python train.py --n_layer=19 --d_model=256 --n_head=2 --n_kv_head=2 --head_dim=128 --d_mlp=2048 --vocab_size=1024 --activation="squared_relu" --norm="layernorm" --norm_place="pre" --norm_eps=1e-05 --positions="rope" --rope_base=10000.0 --rope_fraction=1.0 --qk_norm=false --attn_scale=0.0884 --bias="none" --tie_embeddings=false --parallel_block=false --extras=["some layers without attention", "local attention windows", "paired heads", "gated attention", "value embeddings", "a smear gate", "an embedding shortcut", "skips across layers"] --init="orth" --init_std_qkv=0.0361 --init_std_o=0.00585 --init_std_up=0.0361 --init_std_down=0.00207 --optimizer="laprop" --lr=0.00211 --lr_mult_up=0.87 --beta1=0.95 --beta2=0.99 --lr_head=0.0192 --warmup_steps=575 --schedule="wsd" --decay_fraction=0.682 --decay_shape="sqrt" --final_lr_fraction=0.0 --batch_tokens=262144 --seq_len=512 --doc_mask=true --z_loss=0.0001 --train_tokens=1206000000 --steps=4601 --dataset="wikipedia_en"
Each number is 128 + 32 x the weight over the matrix's rms, rounded and kept within 0 to 255. Layers, rows and columns count from 0. Numbers have three digits each.

# layer 15 attention query, 256x256, rms 0.078, rows 0-213, columns 192-255
076124080083090168129123131187080135140144159088199135099128100093095081140130164178148129142156121131137143155069136168138164063150089124187076124103101121172152123088160134090125106157198129
137143049147115171110122163125111152153124121074156160138138097118132098094128169126139121116134099139070144152095155138117123072165144165142130097153101150178116126119150127107136097137157141
126089176143085080157147124136126116109178126111177112132110094116134099157069132118143079086093087119134142168089110149128125117151094119115132102134123131098136111057143124137110155090155106
111133155142135162106121145143135127168117074106140119147111082169107107169111145103116073136159136105116144140085185112085106117161126101144120129158117114170132143102183149122111153121122128
129131146157112070137166141113166127183133155157094102100078162113129151110181103148148093131136149175127148119107170102160110171134163148058181154169044088094119086159153083101088126086087140
092096108160091135144099112168118168145147127131114115182120167158160122111113112118117145158144167136171096146129126132085145128109096149193089110135151125111167163085110125111114110135136135
136118101113081109141111131167125105124119124149112158135167172173118144087110116114089143182100128087157081145130100115134131146102115169118141114133128109143139125111110134123102099103123122
144108114091173153102081121122137134151111084098145131138144085128137103130069158093117124110094142143114141140132125093110136082178067098120150126160114159159128130131128143134110140120138125
122150147132148105136101102136165128157129114140174092121087103104124135087127151141124094129120110162161173128134145121078141111125116070133162112164122127089126118099141164132126135112111136
144170146141105113134176131139141140108167110155137140115130155109127153108137127101120115123113092112135145116146097163136169108117150169156133126111150109132109146078106146164161103153082119
163158143098151164161168164117106076141098139105139132163110104104149100138158104131129099077124081158161150149108090107189108124149166086109102127175109157116092090075120131114156120164122077
166084099126107118079158166141155130136172133095123131128177141119108132122064086089148128138126042139073121157073118144189180144092155102152117193112140144140147139158167114171111122086107122
139134097125107114124112139162097118135102098099148146135139112158139153113142158135123171170112158098137090109123125088167123155108112156137131111100127123152098094127137091092094117168122123
117136145156156133169127114150165158158136178101110111110136110133177092157136134136125074107173072143114207151127176150103136114140119054119147160179115138149112118097099114125130171113111166
139138103132104103153117102119101201086138118145166108174093140116134115122108156150101113156083105162140142111156080078139159105095148114163129110140153113150132145122120153119099102104117102
135127153145090140155088133118125157102061147198134103084141148122068153155134134117016126069148185180117134086096116131158162149101119154113139132100187096133163157145160147073146133143131133
108134135164094137119144121112175112123145134106158087062141137132148133111153114122144077078129128156101200132155140140128182160123146066133180128135115122160186125097120083148095111128135185
149119081112115096165133092132148136143123105146141147107098121160165113171133067201150109151118160141107072216135149101113160102106140171136128135191101123058187148134117077105087133080148210
108161172152151128165136138093150140179140107162062100065169146066101141147172121161072104128161100109098175123155095095094124134090137100099107100139123068095179115100101079125101142120098146
164078111088121127129094175130103102119164142121119151087172086117141141138096153170126110130134095082180084151162131126132150119175109090144153132134122106104114141111146109080098098124139138
237115118113229124076065123091139109095130096187110155093086065121117173092129136143124163112125168105074129159184141139137095161154124132157084133106176153111101120130114109153132149112142107
145150156122114145125130131099126133087148123159127132096172137121164104147140080120092137068148165150092138140151135146149117139157155111095123177125117128109176132153144109139114148147125145
086169207116092162124129112138175081150120182157159038179142203163131122124132096135183091120148071178118196149131140103100109182138169092125160110152139111115173099005167120119177112158139143
104188182148102117135167146166151070160205120162075045126123231114150122123136104146141083153138096088122158104131102146135174113073125112119157147112139130122175105094131073127139126143131171
108174122126134155148197132135115082152090132196168128128170104120142133156135102202042141118152115128122105091120113117133195163164103127055128118128118153139138055075125089123133129091123088
179109138140128178134099129127139135144101104120128138063135104166147114103094170099140145123184090166110137140126131154119141127138136127133173118142129108152162125133172112127077172131148144
113143103158104138097144149141157128190095119122116162157138191221052151173170134072084136127098123116105099126159108128079147193075090087104105161117055081168145105137071167144107136150093132
132100178167076135123154195142163126120006107135138179162192140119093123111132093091111130089108104121082067145062139116150085149147131103149090108135110088123150132117089153109129143094132090
142143185199136133141119167146065136159110090098069061113096162132124133134113117157147100129124142105102197163144144169130094092140154118136102125127134120102149133111125138118104158123104109
148102143061174127111145074163149123131075099136103121155148146168127125087101118088130137115138100155151151173135133153160131182142108100100222119159087136129179189146111141169150161124146138
122138107158146117094169140143070110137177126124158143166180072061096139106122180129154172109150095075100104164136106097076128138176063176128107207122118164126147073169120141080093129119158126
093145157133138122132145160128176106159187080103076074166125140123178115119133149107114140102103111100105104153134136133188166172116098129077117098149088110127104077153111151169108120151192166
110128117134131097140113148136092142090072121137178129127106033174119111091082134118138093043077188120124106142130171138097119139132162161134128114113150127181067100110117150138075143091127120
142086163166054134124110129111103095148101169132131099130128125201151085148145086153140045068189088175130185190168140148201202126176105056065162141128093130095174114128162133160099238135102188
129129195243079152151095101071183140134146134147098113136120099111117132121164193122118082157108098077127158123205126122157149162087126104109130129158046087099134158113171175025123146128173119
195095117146111142066130099062132088126165135179132140126140072170095104098154128115089142215178071127174123100086099097134169173143156128154104115147137107094103109120108215080119144161155139
085083127060120176157117147134155167103031135135140117209111145161146107145043139153097108134153144115172129197147134140144135170128072116085113140060141123119152186142120164143116165075162156
126081142156113085134143101118066097115113115214026119155145144110133140178160130207092159119126134059146170104135127113147087145122133113196165169126205158102114126183123140106134081133187147
169111085159121114134120160169079131074165136120119109154079163152109158125109139186111125131124099150108131172113141187125157128103152071109065185117104161097157139133170157135091140101120135
180170170163125155101112111143094113117068159150121157156138161131137075149134157133077070110112164109116160084122122134129134129131077119114135107183040136127109083101074172156168165154158101
084106074159149096147170172119127176101143103180116149116153145198154131155116120117186156083151078085129124089120105226141122079131073071138089129117156161205188114072061116123101133135101171
101177079118072141112153186210171153128172079089143159120157058188125105193090114190175144108145118136167111144148199124119133151080187161145133161092149136107097104113073124173157151077067155
135131116170117166127139137103120134156186160134175146136143147119106144082118169108101157041138089079066114148104095104163100064148118054167090065127179097110122154170084127131111104145163059
137109163067104096114140185147136176124114130090168085116187111140099072147105115118117169112151131215124038152051083155092184164125096139132144163147114200080112117248146169138134100124172076
117137099125132141145162091073175110163150124095158130157148140081097134134172147214114145129171140122143123108146184125042103122151178130134095114059119141121105092106078137108183094143155126
166063131148107107171165106082064097143170104127141128151127155195204117169143070140107123131135105173073079071048151123072142129133119188123163182125181170127127086102076135124184133105115146
114076089116164190137102105077028148130099113025117111150104117105103111107082122090101134157110162115150138155183135152147124081154096122142128127188165131109121130168088156155186130094135076
123052123161141126131184105126039109123121158113176153136118136120146161054204090156106132158141095146122138185164123130152084055204128114178146122106150150161129101119066113150133128057127158
146190153161109097087111155139151117145064173131139114195142159164147107166098148178151060116147156111150089104103180128164131173091088106066199111173080165136141128137099122125093206124047181
098122184124136198113118134174106172184089130134108144118099037118158139132198131115098129161129169051121159159125153121168118150184093108156142160098154143155031155183167182149116125174094101
141107124089157136127146136107117106125153137176092166157132186186191151143094133117190138137172145118118177100142126126125161162152066109081137081108164133118168091121144101106145129129110095
118180113138135095130111145128135105124197117112179154072088151136107111120175173119051117157043140090134129165090114089082173147147117102137146132158140141110139112099105096117145101125133124
068165131119164098124059038100130149133140115154134122185089102110147133091154043175097115123141114150116108198141120143156123085170065142146183069136153097147094208167137091114108179090143143
171222122105137143087054077103146122174077149123173142160141178146114101166091116114115083158125071102179153172167133122173161120137070138090164159141191136152131160144128134127080117119086088
171142103108156149117104145128136154187141177121043152174157085197132138104168088104100155130183157096107181184223127207166083130183084113127121102128145091220166163149091149137153162093131096
116131183173110087116203111165154096161135119121077136125162139115140126156133153153125142146166125042172134099150092080106183126117150110090155076183131095069104126168120098152169152133185105
160117137139174089110063051105095109117141161164130177082170156158156133173144130121129132119126149144112111056072121161112105159149130126113150097136098178180133108118072191157087105125075130
218182095075112118116100209127069136113168108103159172030052134160039163109154111154178165163179196119111152118106168109109122152123120102203146153142056134075141108156223154108052063102077126
180098035143192064132118066159167116109134163049087150105135147143103119070127122147107180101107202140105109134210156143152113175136107140111157116097129156141138122155144098176196225112157190
126084128158078130144131161151134164177134074137113132114151121119099130124144129106183142130104162127119102129103157168103156100175148101114151105110104085134164084117168126124144051083126056
129154137072093121112092157118183147141148093122077121065108126166144124172068110103179156112108180157187159145140131114126057186065141075082112142157057080106142122178156168124084128177145177
090164082092160139121173112064155120130185111171136102040043075101154105123144137142162149159141182117148119154100163125159147081137106141128166211146156198132092100178180121090110084175095115
192172083131113119091122129123136205088044131091169164148142190136110083061085160175157107144109120255108114059165129142195139124081183148101162125210104150101177126136163180114061117133134100
115170146132075141106129110148088009136106102194157119159127116129119131127129089156153102100111133062169189117068095136140172136064092130177035105204147155096108076102123123160174141137123077
161107110116122134094069008120104086122108123126177131134110111131056155164127139054146087172130142105091109132166107147177154087154199116144193112074147092162143105118226148194099194119119185
115107135133172129126068145158086139138073120121108143113171181117124137086134169066122143208114130151189117176133123122120103100102139132160068113113116099202166130121098176135116103139132110
143135115117105143131152122121079104165138146142122135146094090153131110084178157141141109098132160169100103162142159109145150112142108125126135113105109095165153120145197123124130147177157137
127157120200140151141079178144093104188125098126085116153097104185087115098151186108111135168140131198138116121151150105089151117127103169101107118112091105174148145161182175057102056170118123
074100120057138143131152108149101172207134098120101184120148148132152117096112081136130162148048134089106101137078106128142142136080083150166122145162120163137147151138097078091123134125179096
157093143120095133130122128112111102154147118130117147128173100069148141149112140100058095136123045119165137138144098182157132127119171109156104156089178137126179140090106141161115129127066061
198148139121111118165152181123134123130179156117121130112159116079159132163100085152136109118111071098102094089147124153140126123136185116131132146114189134118147159083155099187144125133078148
119129089140107140085057115137086097086097058140152129159106126122123132112125147149096184160152140140160099121181128135121147137128124155155143125146097113160162158071162173105118124159142097
075155079142124132123109130120080125096109120146131149114090176114088088098130150175108182154120144123151086107144142134086119116128094212163126082120120100119097119091152150121128151125140156
134109145156104124160135120105161181159152175113127101097162117123191118174127068141131069073116114152089122129099144118166144098124159077144140171137122150114124109134135106162135157130144133
150109125121179165137111074176101157166174097140084162120118152143129102112094119124106164109042153070113139152133113123144125115102068140133131144045139130098149205122091096105130179153154112
122108129102118125146100152126174093140128145081139100102112087152136134162152111141157100102139080119104115120142163141172136142140149082107125115121157143111119083136150072134112116112109161
148159128168126120155121108172149163127113127177150133100109140083090159086166111159135182099174130164113140087111129132073103126115162136130149110110146084093153141117136121142145116105111089
105115151090189079140098175140105144186097137095101155168113134125074122135074083172110110124079149087147139157092127040116091148120104129109112146119136132106095120141142145134101105111114102
123155111073129074087087139118121078109080111156159153151096127044082153102145123129092158157126138175144058153086150045136092160133135189148144085133093075142148089118093122128153124119123060
149138141096145102112119114146206097121137152204108097105099147118135126158173154084147125113121120162103128122128123147127147146124211135119123148117147074145133074093129111158107143109128133
086115118153146111122129123097104164127100137093091157155119130132096166117127136165107110138112160105130139149104140076102113167139115152141123117080125153133104101127058164129182083147106114
137122125126120152140137086190151178184079099000109117210174162144104073106119171185111106183118098097092101133133110171109103073146146122096083108097125138173187153189158084095135148153094155
145128114111182093122127122145119165173097141106151185210110109110126073160085105147143098105086147087113111158108130123089130117193141122162105120175140114078079132109141183102123160087121104
184130129136096131148101132164157154105154132111128081145132112166157137130174131117162125063169118147124173132170172186104177110102181086147168174134104159114194120135127081148086139116137173
138119159097125076197089051127122150111148143178132134157165119162161137147116163149105115105188125122136138062109119165153111148143071157135096132143142138177107146184121132178119161086160165
124110148156101125158133117142149144192124156106119097119136140123159080127163076132097120065167154089140138100130102150128173101142135093056152143108133149142158090113182075154110112174105169
085118120117191086152093116100120119202135143076147135087078122170080167143112152116109137152092090165129130138123129082107132094151153153169076157152178142125068148181110132074141133125146115
102148088150132097160129042118077102082133153110174102119068235104144129121106152071157106202157080175143175113100087115129104110177094140176104136146140089124101125065118159146124168105108174
149119160161102144171136144113127128167141149125139095121153090077186107157168137117141123104166105130104124123167153160110161127108154149104125136166121155114157092128146106136104161118157165
164107136137075125139107086083154050121146081142145130146093163179120162128178110130098091195135092137191152142133162119191163117113157110073121156167119105126125168066147102131155107125135161
140102162168157113155192128102107158124083132080102167076168068109115109138109103178140109158129080116113088121099139110079095124079165149111097140122181142149067099142112115119134108124066120
131135141119126127180122130178095106167097052073139103199206079077107132129159098138126180180055196081175127050144154133123156147159164075132092080116124093108076023123125151096148107150193147
133145100050196081158115066184146191139135086133162152113155070077129157081104158143152163187117121168139052090095122058109076130141094168234146057143169128168144084075126104116182071077128097
170067177153185111169153156123141177148184086166111099185147099107152096161105170111142112143179118083108123118111110187091086115139040104179056161102151073145085112163140187110108126169167164
177117141157127120118108216168121125130170111103115102068075128121052110071144192067180130125090092159160137120191146133137145092159116124092153063205056049081187142060111103129168113170192130
118171174112102146130112101123111098052103135158142110165100122133100166135147076049143068164116109166109110191059104064139123177089122099097149204138085126118151163076119124100129141100105166
076126144138142124099203179149102093011142091099159173149158111116153134179133107147092119150096156134110084093146131104114093135174147079052139208139139168113064117093096180128067072173156139
145157146203155061126078145144164135112136144159115140124152153140126171103126138168145105132121129142151106141137144085127145116118124124125118109077163121127097111138136090076134105098097133
104118094156149150123179206116171127146172067092146186143111100128135150100146128180090169066132107085093124099176130147114150160135128167156105122089117123100148160192132143086107141121071094
098161127098132199094050164097225114167250163143115145067124184206115097161144127106145138113150121174132156086185101130152132127167131085112139076143131106071139099156156152131141111137078118
225095164168110146134091069166091120140210129066098122162125126133184134155122141092125133163133143111152185138098120144091110156078182122063158144168104168114132110144153154164118055250149109
127101158163104139099062141136185048083235084172088145081131122121140146203086162104094135117115155198090117137157129149147201152071135152097161132067139120123131105082171102138156113113138089
153150126078116175129000131158124172104107107081107126153075134140126155077138205081121136104055126089191159189203176179190093098159126068161095069134087123145185136129142081196076108132106131
082177084118085144078098120122106161093116161151096121110104121157157148107028166071153131123136125172038109185105145158136103166134089145146087151064158123129164136160130130159089129141097117
124128080124140122123092133132120134129033096134208173140123191162078132130158212078196094147114105114174143144200130123098152142138131076177073118152127064119107153106126124136140107118174096
135143049093079186145101112113065144159171156123167146120129077130122139032144156062107150171127117164134151122119074152148097139219069131154128107065112120186160129205113082110095088184110071
159137180065168061118122118097122145080116081154145156157132071188181132127100151141066133120134134092127175069154179216129136108072128117175099139083114120136162100184115147087120137114148116
171129108136122153176180152088088186105115103102111133118106142069153116165123135168128091113140153082170111052146097109149103090017138131129093133074167139097060160074109117128176108142136115
183098101171125161122171083093085130187111213165136092177184106037095089092144103097141129048150105129124175072187127128138064082156128167130071094136136155117132164190137147118108102174156082
209138131073155094160101182151196138100076087094100177082129111142119141187098223166207168134184135088114113081124157191041103134090213109204123126113125120090122069135207147129130133102095191
118136144138104087107133132182066152167133021118139074188097094099131125122125091127174134121135090170189156160073162068134189128089054116187100139138139129081128076125114121111152154172166182
171168113135163132095142154116140112151154081060132096066169154149161098151157153107132157203144130144129144155147113148097148147109119140155135146156127059120172042115092177040144127112110066
071089080073109167171104147134169053101161164123151105121161135152135125155070096198187142110174086148113144118071162184052097081099186144099062150117173149090178089106145103097093106155138166
097163091146180074139099115152105136185118114109106124114108134173127115126123103132141145188138151193118068206095113155128124145181103157124164112046147166090128142211157206101117130081110144
135143173207159152130100047144120039185180115105093090183099208067178121131146120143156111119121112131140181109104122151171097131074174131108178129165159118147063135066143103167126100128113143
151126141084119071125167102129147077107198089117159098095054083168106172073186071157086140130132105148185184093153137138130174163070118160121120076107067129097191212093147135113151204106147114
145138074154101129048160107146068161127085127148139141095121142132175104068112168059191098138165120119105127107158129116158092155126138090152153125163109082174123181100071156181104188119081173
142131008117077172156150087124217149133161147037115131177085131198133132086107139138127149176071171088156093131181129175152103102103124117114117107071178173143116169092179135197168111149070081
140099128085128070142096120144070119089156126109124124053180157155133093144085107122141119188190109089122117101093117156110165168081161110122131110140139154133121085081143125146087067103117142
065171138135133083105164171132119184157059157179070157146168127152152108086108087072105141161105144204054075194093120159098128152130118174194117159095139163099173131184178119171091088167125098
114078163120072082059144099105113145117121119098131122109132096109162110113117133096131098134133102117209086135177106086138103100177111136045118084164157129133067141157076140175137165127169115
107114142134127141122159167128154046106162133140117133080060081103091115122101121087165088116114184152141132128078125129111075093051199157150105162102163195118079147110149129162163155157095146
215147230124149081109140077059148078077136134129141117007153132138156134157107186177158080096095101184114156129131190102183171208127085108140129113124116117141084154124085092133179133122117096
159150158074102098131190131141134046137106090051188085181187061097088145119072083133227070144112193153120064117075150119030143113112148180183101091096055098096186085078108144120078149157139083
238124126142184176116133130130152142150096239151163103091143128185108123179124154074122162060157139091133056126135111116113123115123082106111204124146126167164140143149078160146150159047129091
020094159130124067151148147070148060140136178127102084093064110087115142093130122150055093136141129109127151124062065105121120119139177154130087140113111133107097252188163110112131131174136120
158126155160065078123223119115167099135085153126169109134138164154135101139145136175158088083089145149140119161090123110142082143086149125088085144088108159153124138213136164148148072152148151
158121215117136082095159155148113170175118077110161110181187180100134156175182144071151125142127126069071164169197112114100122152134120125132128137086087144098114180089130156072112098126105131
087113119181166112127145148122065134104151137130124132123121101170143112088200143133123124134167114135147088101103140146120160160099163135145122119158115153114164152136121154116180088125092151
133115114103178095120132131138105164119062141169097122090136136146129134132064130124156121116158189139109141131156139179132148120117139157105113141167140145165077107180114161145137134151139126
126152139116103094091064175116144148106120125119096131068142156162161115063130129109079114177159160144163162090116116101098102129143100152136162116113112074115119105104088136111165186121094142
142127085060133148130155088146085097142169107125134128148123118137116133105114130187106146139188142070107090122141135096120144109085127088105129065144136130128088114105086133168099215120166085
128177097114112120139144087126142137112123154156082102103108179176097141132103139097166147076103164141156088136103093129168104075123134167100160173089131120124154145144094177135137184087114128
100121114123157119099149178157106118109116183125090152144139129115104196105145119126141172149106169101194099129115189114123120149089186185123060099121151088128100112176118127126095083165111110
149117108128129121144129135147133139127137119128141116147101114113157123148133130149119095150111159143117176143100154141145172173130086135141111163120100128141194124119092126135113112088117103
104122143136172117115120113125118107130171130117119140078129152094152116122110142143124111163085079127122133071111133133110068148159140085099175127177112161159062136145132152145130084171168183
099133154164101127089161129136139113114226127141141180014104131151138142121166144116064127123137117114140143096147127129126140141070080152140121116172139109141158097134089121205137137144112152
102127173129123151154119109145120118147144142133100113089144131160127157151108103131172089148142141155103156134147081122128146153122144123096148177165086146096170120165146101147106138115099169
118109150079173137066151139070108124179139176084070180125146132131130100072119157115126124148086054100101127121095119132120077098168121084088186119122153152148078117111100137155171156098152107
088100165149200114111088109114163118117169093133127151166085130142121133132064088148141142121125118104117104145094121137101139106130100091142107080166128078126007145117102122149174133140149106
063145105164085124108100179115107133157156128140138094148139134151133094102133170099155145120124181141146138105129135133114089140131153113099166166078104143097139114132156142123110127141170119
163092157104088142108142115148120169088144140096180113105182084119133151102163107115148137077145063098135130114141137134089105128085150085179111129113145147152220133144116112172140107118099134
118129194166158096139138144127148181133121145158088139179159119122073122030100105110093115133054155145102129119081082145125133108194118135120128178132109147157091162194108100137124157085062139
111169122161138085124128078110169143139132103121095103150165136192172064149173069124077096111133134166108179093134078146125179131086099138136102183155115118151113130093105117151177196104156126
159084109135170108164118095117133166101172133066080119145189142122144124139126105107203049155169082118123140116148176164162130083095163123153116140200040141138113200123133162137166094150135179
109181155116140097126152147056161136189143117085125148125165091146134109125140159120117152131151122150116170094081107179096117147115145130108107168129113150142119138159072086161137160071105152
185127100054116143160130126140085138096122137166186135148149110141098139125150133121111170079159131114181104121123170161183175133140144135134140135064100099174225185128125164109093160116149107
178086107104134130141124107152110112099127143182145121138123114121151120109142087133119184078141101114164084127208117147165135106138131123134144132108103139166121106112181124114077179133152135
074119100080155161183096124159125071106087154105131128139118146108106158157095171083143128135129145112122141146120169121117084094116191118174152141111123101111086164129115203166171115184104112
191116119100122168121109121121118141135117145196159181131168100095136146102156150111090165095134118109157082121115119147077190159121137158114159131120133144160192114147132114098094120088191123
092099183140152130125163138097183131166109154106073128058134151140105134117141068092153097149144125094130146082127084131113098108132098120070173167148174128129093110154136088234128158095126216
098132093108132161165147050157195134130156098121219121119173143111180148136134139130137075162159107164166132089038127143041119103097178103161088130137113082146118201119097137125172171180135119
206188147163087106148120144141128134118087103143120152104113118113176113091125144129135148116127107193130085109127087168106158134127078153122153085171128167142137091089118104085091206066163180
118116104108137124102136109109111129125153147105129152093116150101117119111106175151184147173118119147136122143091092121138150137121113173188121071121109193115115075126094107185149134155091150
131128065125139185125140099146129142084088128135145128193138125108165129122107131093115154147127113097164121093097125070103077068150125164130085146092147137174089172140098127123125127169156118
166141121104144065132122055179174118145164138119131112077121090120103132134142126092093133096140097132108127100081172133125140153037086101151146133168146107103153171095153059111129092134119184
114154188143171126160106143182151155079152111117128050131129147155124174098091140115208104111158069142185147195133114118106123170132143116219147152158065104134126119123110139105118151176101142
133098044038106130105096084147088113099124140065207076137100074081117134116139164119143110161152110118146111122141117180138130155169201111219127132121127133123097113118172146115126141122134104
113142106107124102105134062147094147116119132086154126114132119123109135095136197163106174129156081139116108099090172129120135147140099147166125130161125145164149096106101100144145140124081115
094091143149173093130150201148128139117129123220087103141122124093172124162150100120094110135125147122125137124147141131124135124123111112094177128108116078112147159163156100126129106120179112
148172164182110163126113145112105112110039123152117170134141096128113126152120161140108139115128112137110100182154134169112142103131092110175149111083131127121172119169156121129133127091130107
150124176112145134106114135115135101157088111101103098095137142110099159117130153120139150129073109147106148173136109142157141153110125097116064078139094139124141120073110099111161173186166148
056148091104117083042087174121091112166152108172166141185073089128125129152181095198086134110152154106191167126159174118137125178143129129167165112088145150104085089089169140122132101101143115
092119121163074193160116079092150167056077189134133116154106129101161119138040122180181111175143046136109095194113120143112154041150092083128124189172167097081146100155143090101139106135091159
090167081117072206117125073107130141096073147109132178157090103095192143175108110131141150127109166176108171103143147125151123124205125116096108143145120170071097107177144167103104168087163128
163169094187123072149132164126141149061194111131069139097148113142107082143102193084091128134065137170120112209125101141121123127086089114100149135153138104147156161076099132098112085127138145
092135120152131114126138118132104168112096112165091196112151142173171097119070124122110156118115203180128189053084109107072169115120102139123140071168121110172148084136091097139146128121194094
133115064081125171111108147154147160103139133158125152139136130143113197183177108117139109123085162063136117142117127055156102135161182174060156142130170137103100153163133160080086110144120133
130137101102117100121157104134139173127160083119156155125120103124109120108059134142095138129146090103162152152141177155134126101135083067123135134138141098090149161061141103094138153139133186
118090095130196157122088081125083192088033172109116109110110159091072138105148161153127156143121148083131156110193129159177125139196122145120119112137082167174142211117083112106115123141015162
197080110063111125157102068115133164166104146111184112096135077095148137154161141146108172146106129103124080133140156101144136150109133146115139218102151147131131148151146108144164109093148124
160162156097123187117174185156127098095127152159178122104161086094082156119130093139103117109129089137107163197189155101162136155163078101132110179122121114119100135146145118126080142096118118
115111076115171093148122107100133165111116110140095148140069110132151128121148098078136162100141057145131193164107115114086156135123151070164143179128165121159157121091106103119098127108130105
097123049116132108100080188143127200162099217104124092175082169160190123143085142146156119137173072171141124195170135118141145124189091081123197120158170178139142128155126090117116160121089136
089092090134144127147096115095098129101091149162128134149129177132147154171135121129132095174126147061104128098083093141191097126070191078109116158144142048127131183128128136116132150131142173
177176121130159100135157114195102119129129067093101181137094134164130096136092149178115142132118164147148108108146108106079143114131131180140123131203120116088152057129119162096143086137188127
144124123165072129142074153103112149138156130149116116123149030104124092116093158136154076155118108146160158159134081137087145159134097108174129133141154135118179141077120130148071125099127104
135133113136138084165183133095175105166116104131111155145210104103158071096124096123195108107187120142155176090093117142077153080067104117133115091157122144132147140091039085109173084140192128
069146162122110112131224164134157058143151138117143076153130215096099131155145075159120102097124173053132110133086105121074115135104123104092093130084112066153097171100133112152122131136109173
187111135060109123136091153148154216118165175158158089172157114116143138151163151141144124150076156093196096143174155115164125203078127162074097135055102184190088159166104128162148167064095110
153178173181106056120065075102167089162148107130139119110088147131134174122190088121149126109112176165119164140105141107046176180101111146080096062198134094148140151078116079136132109101125111
068077158136132155134151083097094184168120115137191128157110072106112158139192118100115083155124071169117141153093086109164128104188144122164106139141139111183125163097073140117144139151117130
066167152181145150182192162127154093228177174122089150115174121124111110116152103119121193109169087180138124142091100143087181089120092121091157140134152145132187065196107070130077155108108114
140116080156149114108172087165053194116188089164104103185098130166160122108143132050106125100107145169113156104181101072104105145111083130166134163159174131165102176200114148107119091134179123
140128162130146097138110136121158152160151078126107151120174124115155100136087108118158160128172130189124167073161140139072153098034111130070111109207126096125139044112104109093118126121131143
165142109076123108100072213149121113136155109079190157144087065158089147078123145103169200147174099073144128168127170152107125163148092124143154123144089123128141135145150102094106081122142134
118161121149103151141134143131086119094137128093114115102127121163125096127098136128140130171104172178113097118104082140097156092153133129128143128144149149052165100193162152157112115105134125
065082088093206148102149096097104165130108088074113135141133160127105086130113108176089134081139183095140210149230161189148155102162137082137076152036150109141165154132121098089167101185133077
079093082118127134185150110152131101123133151140124147122079112100193132116105170071144124145122162117129092129078135104101142158109200122138161162143098072198103148191145176167154103146154146
140146206159101162210138133111232133166118120092119168078151085119095126141124099057128113123134163114180111120084106102030107149012113124092091095145105111136176149155105105165089059112152167
091093112069086111067180102150049116141155151152126140147179096124168090044189164130112149089158139172129074119121110130121127182129096211060192098125180160139127130153138176138166123139195059
130151134162059159109051132072107115185149178173174138128128154120131131156192103129087139122119156145103094164164135122148158146127101139131160086107137130129130087084118134113127150113172095
131110137167186082112087103142146125120153130130172122119154113124170119137102109114095139106127098142106163154142116106137155141175122126179172100141096100075118099100149095161122120138120136
136165101139189090152144094145085163129116146136150107150130121076118124108133099136124101092110152095126093074081199085068109130121166149097083125175145121117117104105090138107141142154158092
094168120152117115149100093105118131167099091148111140103097187117101157112115159151174168126104165107094140137136133187125106118102087123107130138130078144132144118107150125149168114134098103
116103048085110111101148139172075091122086147177073136092123142152137146104168118112142156129129195128173139123132149093143108127037130123121088111132140108120152118132111161138146131118085092
153117115122107109143111182121107181138120140162207123139199077153117093106118149138111137110101145169143080117103119107109109154143124115101128161152144156138147089177125136136147120141159143
134208120186125154150126160126122121120088142106134116193110132112146115123112117120145106084137124162131086127124096132116129132106155162166120168059128119122112166101156098095106129155104140
108141146134101130137120105088170190110162082106087114168231143162129100162122105130150078134152108104071155168117120141140156084145156112148147168141110150150139149145081120186100146140116194
125092112106157143122119152198130118155143120104094171125059127093092153096094107138138150165163124147140095107145144134167154134067098137131083116146078121137127126132125108137130119128149106
116124117113154128122202169144140156136101173109071144101174125121155153116098125090181131121142103101092126121125155154139126148202168146101108145113139167173194138151082125076116117165122125
113153103134159108123129146151107119123141127111125105146099171126113150148080145130151130098096173101126129149126083128113112119168082123160131046129124114154087070071083137086115128123157117
127125093099112184151103151149088104120099124149109129165083100147087160095094134151124138178153132124159086141142181110155099140135176153153132085126125112114149138161176146101089166140138110
178125106118136134114108095115142163130094154146181145129118112096097108100138118136091160162136127128118118139113139117135141127106103156143168116133168138106133121103119135118119186096120127
104139092145111099115132147133107124108184102139137121134126135129193141080087187092137190150129155078180116139120141127120110164091125139142172062112148090140075105135130139100093093177160079
106100158129151127130136147151166098134164111091087145073150144128141157141154157062185130115100119107127182080124131124085114140137159127119138163132107128136095136157134113159170080149129155
125151117151122138117051145127116094142066108133139164118150109186111175112120097134172107182144113106144136117109149166182139146105143109164122093143112158107146061137136073158087158109118150
118158117117154154130140117063094144159114118042118160111127097141146110102125130117182123140083071132075110120091133181091141110138108118116144114178128187112087108139132127149140175075154100
080170162147126133123129140137112117113094147125106142137103139157118129137089136165123060156121133173068088187075139106196108114143129091125134119124129136123107157152153112163115168128071142
093109108115147147107121175139130103129125125059146153137133159123094141122065110130118143151138131067171088101048151102083134107121109137139125113094188147108084128113130166128102091168125159
070136161159138091140158111130170132143156107086132100149128177145118119152143099106142099082147095174114152113138127153145123080107134063156137145138130108103112201111169130158169117157138166
087138192167117096169150133127184133134166108122067110088169167153152134144161085085149094131182099142096159140115116171084117097082115056166156126164118132123102146118125101195167134105142181
078154169159098142154127081111126084078140125142115035137069177145154096170112169145123112077156155247141157149146102105148156133082158130132070080173111129081117190132178136118216116132180039
096119148139131121164106137125147152124159113153099098154126139146181143132151132104146065091185106140119154095113145197158090135101172084147165163143108082111150171128168110147166097121146147